config.yaml
d_model: 768
head_dim: 64
norm_eps: 1e-05
bias: "none"
parallel_block: false
init_std_o: 0.0
init_std_up: 0.0273
seq_len: 384
dataset: "wikipedia_en"
Each number is 128 + 32 x the weight over its row's rms, rounded and kept within 0 to 255. Layers, rows and columns count from 0. Numbers have three digits each. The size before them is the row's rms in percent of the matrix's.

# layer 4 attention value, 256x768, rms 0.0461, rows 74-82, columns 576-767
102:152110122097144122099123114121081150104141162111151111148147116177142121156146077136142225114122142110131118155119120153130138133164124158136159120186191132062166147111169088162178104133134135146096107113111135112137101162127099156040113200126116163109174092123121107143132146121120137090187112148097180126105119115165138162113160188053145089177124128129125106100081158110110126093127124167132101078105079208128078126130135144158139115097115155135128110143115131086108144094066175122164097110116108121065194121132101126246116118121128142121141137128154089118099085150159133159
105:100122198097091100154153206220109125094160095125139178183155109117146108159112156115189095121111093110127142139161103172185131141182134135201129125126034095125178116076109124073131126148125132116101161153124159124118103121148121076179164096094144149168157124129169156119131145169144115136133161102107070141118124119147155093089182140132109138163107146163145100113111181148101102124149193194110161135051098128138155188058163153115104136174097157134158093134160166191151234105147107146138143138127185094151120146123085079077111166141151113103159122117121098114131095112099151117
097:137149106087100117090158145161141122144088156072156164155122115052146108221092174098122147151164117113086138045172131130137125118111136129137102196152109111162133123143148111126117089173189101141196119121094068121137136144131117181123125129155126115120171169052070156158096131103155104086142106121075160130142193091122070152146147164116138120200095169140096110117157138154154116172093136187082183146117139186159105130148096097114134147190153076136142137098165172120148072114086096121140091162126124099139119131092144125158153158085059094166114186170120090093105159113144101177
100:128140139130106128132173130042138099118116125159175088098122130085108155098171136086109211140135132144169201186114172149084093095140089086167140124147124130162105111143187143118127064091139140124173118137163075096143160125159129141113148142162125101174155183148145195079132125185121086157054117152145107089131115120107126132135125072104149113123126138143130190132142150192173174113108120088127107133091190144116112158114145118111089157126142124112104150118165157100117090076100144153114171089151143094119152203145115156162185121146141110169150093105140145161121082149125107104
098:143107121128125146128130139141209081150123173189110138117175125083182124124095129142128127113134174098173137136156069113123133183150154110079164168112174159118130143116213060136114155127137051084124163135134124147099090106144170145137126127184112152115100139125119092104165055116150057057198145098131146109116081148160122099104119154102193088123143098127085112137122124118143130201135141177095104143131134143161123113102127127140090119099123115172179125086059153147157139105154061043144121185112156125061168121094157198129139067117146186142077194104085148109117044155149149102
101:119150140077149172129118162097151119140076157071068185117110110125157119153192110115081156171132196113190123132103076126068138149173117144094108153141093084142104086143134139087132065172137113141094157122100151099064134181048153086097107108063156131068108088121144120139048093161132123147121203072140110150138160121100104086128150208085087147145119142101200123160116088171154149143056138169113112120105093176094108065193120217142151095131100085118132133166118115138129133085173113102082173171119113046134126165165134154171158114123131090136140174144147090119131184156170136165
101:142177098112084136083117149134099158057110106117125131123050141082052122094171131117139168178100087126148121183163147161165150131163141125095153129141188108096128135155112084127131121114176090120129073112107165096136109111129122132123051060147075108201146123156170173135149171163152149100122127150139132129163129118211166169076124156117122153125147128159172170081109172116112067141113110075195163086108115100103103141143087184112085149101113189137099166099161105152160098129076086159141100137121161121121080121156129136191080095082124125188099118126116154136174144141137161123
099:176119079051117169105142153100117140183147105170105154070084113152163109131143128131123181151134060129115103108086122195155131076131097099115137117151068155113124146152152098117239156118130134148091123109162086112116113152132075114068230152156096141110153147103057085185136106123143157130120136109093152088159124076125149118077135085149139138147093157138107091141109171114116126090152127087149117145131175098098081129092116136075180228142146185125149151099135109123085116127195122142133119100118097111110114117189126157163108123115151152129127178074108176173099195123117064074
104:129138098129109096130201143137142097179155104088176053140110053137144157083140191126115110082178139172149103137157122160093106094087137094098198195140086107190147027139129146141092114171155141151105143146117102145110148181101104148195083087148096140134129209092149155153143166104137078114104160170104142153121112125070144131165145118186026125187105137139090098163193158078150132115102148128100142097142168127104094144113085128076171139126118127059162137130182136159125163111095153142188095128125167129186152131159124126041116143172106125136093144103170137128156086082164079076
# layer 4 attention output (transposed), 768x768, rms 0.0562, rows 202-210,266-273,330-337, columns 576-767
094:112131119126125134160105050183139080123047073130096089146116110111139104078121174152053183073123135164161113127099095186135099132127137100113103172135112057143136162152105125130224200162126086135171106118155091115136179073143143135121130075160142066149063148152119131125100105134126152136140124116097135097106057098120110125088122133129133118122101143093142155111125102094147198173110131089151125176174126082098153124161124127055153149192134141106127126134182134177144058133137161140080157138095133136178115149137181194133116169094119109079086078129123141162122161121140165099
097:169112112176146098107157109076195087119110181135179111066144122105158142141074113163142106126113119140163130163144128141107199081126163082057109117154148144080123150142153107108091140100140142115150098152106136097138168170150164164091163115143105133120159099101093090119107133150150108115112129123116175133154093120109091117132115150119132113150169111075099132081136108122148101164108128149137099126099129091116184067124144147117085138076158175131159123110101126088132083153111139110105137093169119144152120156119164126128114115089129147160108123102166137167160178121167125158
097:092153099169144172142117128142158116117214135113174096091059112125197153109170090137171083144107116143114194120128117128202173165177128119138121161078104131158168108097077111148128128227108136114125144137181145191187164120153115145100115135126094134121136096190153125128116147091115158153140161149144170122127176117103129092173154133085131089161184054136149131142123125110098153123157109157116105164128121140122108172108128144166101120143100145106113089151151100126113102138166128164159123219134125093106137138094076109099102121131177167117111164121133134157128143123119150107
095:119045135118190183096106170186119174131141148167145136110144127092103128122063096064095104105111129102156114112101136173134162143083105069104103132155161165085146094120103126151092114197103145096129134129180135160120107101190138118148112122078099105088125110053098136154160156130181112167166098111078077084120123139128179115087115149127137169079086124090122138148109145084178127129147091125126056134115102135165123107062175117108117179120157176106119140116151147116212191091053105122147154134101098115144062086077148069123200151150148137081142080104138132093168130161129080128
091:134151165094129092178124105153124148076162127099113137126136180146149089131151163094160158133155087115122165147092157112137160198128115133225137122145119102167107078147069150058152136144111138098147193094115108132122145137138173125047160069063120128110151150116159144122175097139175135137061119111134081110155138162114171120199144152084103179166140108090210136116179103108121104137140060108159151150164120103165176146148090173101117133137180148145154136081137137116076176112105165168126135143118145085122158180146138120212110129139121161130122111125155110162119171084124098128
095:117150160150145119120107096148155134106186160099112174151147176065180159153135180133153087127125089194078188152096101118130115114143103101142170074090141137179163119099127145145147157117105140126146135146118134196134133145140143104140117159103113115134162087115114085118158164133078112137110096198084129113111157122122121158120127104139198160104121170132109164168097162093128102136191129075154115126094150110119118161115098061101077172169119148079089148055135132147140141172101138102093130147150167114132111042127161089131157161151158099127113137110129180160087110171058126091
090:120102152130158139171191137087164028100055144121076147157178123160149141124096173137149084068223171130072147152073141137158075125124136120141169168157139099193188189123068130125152123152116123111102169170165114108107196136115134115108177139148166137130101182109148109129116129148108146113121095083155116178090102082114108091134122076120120075128075129120058143134198170072148095122132107112141154066131185143106118156167166142137080086128096075156122123139122144110147186106123065161080151142105131143184138120119114181106120085121144072158207145143067135109109099117166109106
095:144125153169130136125145158124181145104131214125115085180170126119133136164116133114159095131141112115086149142215093110154146117108135134129148140151151156117193150141151139129047106115158116074082112094172144166166103133151129111085117118169156122135146093157115093109149140124155115119120175181099144123145135159110118154117085173154083120150102074120117172112141170170139139120157108204149125158116117157102096096172151209154099063156158083117158134103106130153088163096076105067166103115106173118136164111094124142138151167158145158168117125125126182146206091004167129172
097:138096078077096070117094149162132133100097120122076129169147127155138100143136106222126107149166126156115130088107163137139111141198143141124123147115137125152144150044072103099147141117189062102084171148062110167126103106082116163188107150107093170107156103102164048094110102132108182098116140117087092164138184120101106115096095099132154096152134122122106127110138085144114196132128167098090122151130083114135088134124119143147116085130129158154131130150120153111151124129158155152150159100131167101096114088133122101143115082091102130174103148137060109117106080128060162163
103:129089210086092138150115120072156058147125154115174138204166148143109139170160108146165111070155104081114077079152089122126191143127140129090164089110131146165114108104087091126089065138140128128129113131104100139126131088155097084090222101092121071135074093210148136138166127172138127124161133094149167220135194161117128143121071085125115121115185104162138143111084153155142100078129173088121156115108100126169156160135117165133136178116174152119135132123099163158090187146152122164089181120133138153160116058114142098109126084143101123167157135166153105097181108147196120132
106:148167210083150130154108119095162142108149141151106212096133108115135147157156135057175081169124145121160129132109105116118151105134181104107100212120138151142128128166098142145154161142099078181161103113106091165082140087102108130105093147123111124145121157114117150115105073101126135104134079127149026086135102117141089079156149115097139134042089058080160142144120102156096073150099111138136160135166132147090118112134145139093166114140152092151136143128190128156185143079120162107199140094033106102087082113139160123114133172096097151147098065158131123147150111070057059126
095:101163157139112134107164085155094122134052115112170082150084172178135114079143112113079155031121143100121117159097129097131106113102163112180109102171092099114138077101159157142139126108168111132125094175133086076151098142130107099113104163125131124086056132125146130142165112143049130124120107111186102163133137079086146157145131134221107124143076156109114122198108171157135149136111119113155109140122161137033111115113100184110178120108157196133091110186125153152105157185149115112135129161191089104176108168192117154138131135148096141148119110131065142095124107164123125136
099:098169145088105095221115085141047120176166137165083090171096114166128105133158143202162134125128128124100155147184082108094073170136207103164144141118115103063097072133178160086068147102133128164162114080141117079162134150109106191143108099120185182173104154190129104196116100095123158115083110105106141085156083097080075115157076116063108103180091118105152094181158121159110120114157188114166142129147132094088140117121135097115139095058119137143120100160159206093177092094070124098146123181105091168166162163162112149086096144134099114155129144146173155060110105127090193102
096:122151109135079184090148103165096151097094137079084163111112127138111118155137180140108142060108189099170103126141118145209123094069086139106080146132142108093154184074156096161137085110092123129147135128093152146114121121094164148126171065178123045147154169105137171065190152149110207118160110174091114097124102131085106115145112088195164132160082103158090176159165126188219133115150119078133138142118118124133126117102126148097109085152139167143118168163107153190155125135137168147124123122159118119214128081138130120150090174162116130125165155118153089161128170087120133158
108:112131102123130157156165118198099105181071138128144137028203063189096140118126135149127110136140119163188137201189127123164143183117210117119100189121131139089119061111142108159154135129173143138175157148116191080122151136129145150088129106073157086106089117156136112087153051145179157146119134110082097106181093105169144155179154124182147111156104119140070124113147180168158122132131179128121158120140076169135072115179112117169128087136103131123102153236104117115121110131129096091138090108129089146100110112126085137126118118082141141146159083106105081079175102105094108102
107:111147135111131132158093107073154135151115097121133125163134120097178125189135122147084141169162143156130128164131159135139157166123123105085138145102096144099091116157099129115144103175167171114109085124116115137189053121191163093158055154177140125096107094100112149159141152139143147116147183133165141163132154118194134152133095101129137136153108112108199113127141135185144145145122130097096132103109126043129134111233100044147148134129140130156070145110165109128087086114147162117143151143132182142116091174126180049167100118166140097087068085120177065088137121092025131113
105:177121154200159116146129098134098081090152138126190146069106088120175116105150119115131118118090157145118076122110104150101111101098128165112136125086155093124117155122062140125208143148158090127146135142095176170074101082111084180168167123124158099122090178140108130118124157124109071132130094143144119152135088147115202177086163081088132082070128061150176080163121125134087087060098150127164121107129167158179148142108119068169093179085083064115098137141149120079120128143121154130115150112122136097183086092159160087159151095140112181118132128123065131129154107204196143144
103:091106100130158080124132123146163168125138048141119123117168159105108184093142108120138072125119080095138105068134104106116158138084155140123141113135076118134077123165138124133054076043113126085147173139123126147114116168134123102085147147045112149115132178144143108128104182080104142098093154115155115137214153119174162084165093073093147175121116131163166125175097158175087100208095127154072156104092172131133104088119165174147112142158222181126115186109135130168110209055184113131091195142133128124136140127143102133078131126160109077140096093160132142159149203114122151146
097:112140123115134136128153129092109164129092087144105101161130161151116109118135117155059157109110166146119131147131185171149107103058113142156158180126198119161107082104160171152161074126112122111161132064156138178071125075132136134113081190137105035138117154159138095117110117074104127118165102114106092156182153119137164149189114149089091183168172066175143196165114140136154156179127075094114111155219147099122137166153113101134128135212129152142090166164147117117130086151146206083123126136095147143146101111151165130098172124091093165126122137165088098084127187096111153083
103:159157119111091075165133087148120137155129122169098130088208092171087151103102123169088085098145139161158102145132163072127122078105097122145126120145121148111096155106102112177144204101114120142092119090077121134161108127108121084148111097106152119173097108116143100134159090150099160181147143108164101146090143162187107137150158133173143169153208099129128118142103115195086118094149186144109123103091071124157226106119163107146142150087154106122036146119153084109152120088159144047090134059134084103165136090104109133154123137143078076122171135138147173106155152140152136152
103:128179186175118145093142090153184096116090140156134197148102119119144123126133207157174140134077115133082122077165095075068168122132121163136104095114143104139151149123156078192137111128149098147115147185033150142123105164125107137146185161138170112108127133185131071137100085047099150083182122156103152163148115130089120160099121119152133171115191172159091125145127092064079115131141131161145157129129105042112192133165072173153132165176170098144068077141106104166110143146173073149140109145144121130109116159153170151144096170070123124160144090158176122153089164039109157154
107:127113063111157118150130109117103118143091144154174062095122106124162137135157084130131188157108132192166068089096117179058109084148124203047127111128063089127080112108108179143077108135153160122125127152117108124071159082142160092111127152143155154162095121144150194206137207143142143126080095108151132152139125092108082080117131128136067158139142093155129137109075123140165137104178147139094121076131158173109136123143163070119129136086122073057062145190158157144115102158124115133102113055139139182142120138184091098115125150074157117113108124161117180093124107160103113109
102:123135068169119076130124152122093128163148077205178023153135099149113133050135157105191152138134141169125109120084114131108165157078091118135109184166083140083116139178105101084152099163109122138097111062159128102119113086151067162138124141123184128144166151126076129084103158088178190089071096118125168114179072164194134130135153080107141070148147099161158181139134171081178141124105096107133210117168115110141170100158162069134122081100200140149071102153139126099115125122129160218139102064098160091142137089184077131102120087149142195116154097174082119133175116097121148051
099:134103161112161148139091130170179153137128111228115147102200117097148115138097157164099169137098127118136155124178081123064145158141176144123096115167113107114093057155156132099107141120123162182156120116143126208085160156126121113101161136105164120083161124096167084124115107114131144154088203125099138146113082083103057121099102148157169112132108168146097198156111089174162128128140089167129130163151129165196154072139152114167165153120136117139158110173115121186095093134148172129167103145176119152083158102156107065071147133081102166146143131174183138092097115070147075141
101:096148190147146096168126080107109112150114114132160099125169126142138145112112136141109095102116059141120079133115163139065108200122151166155147114132105127140106148144108153083118093097090148147147134143137148098121168077161165141152080195095139101144109152154218117122105162110076103127147138163115127146054168121140078113137120106096157148148099163099134110131143140077108127154119111117026130113143083183111168090184106091105158135134093117114075100163112126093114137119156144152048175101168117213124087115073102158134113097089126118129110184189117123122080090164083172137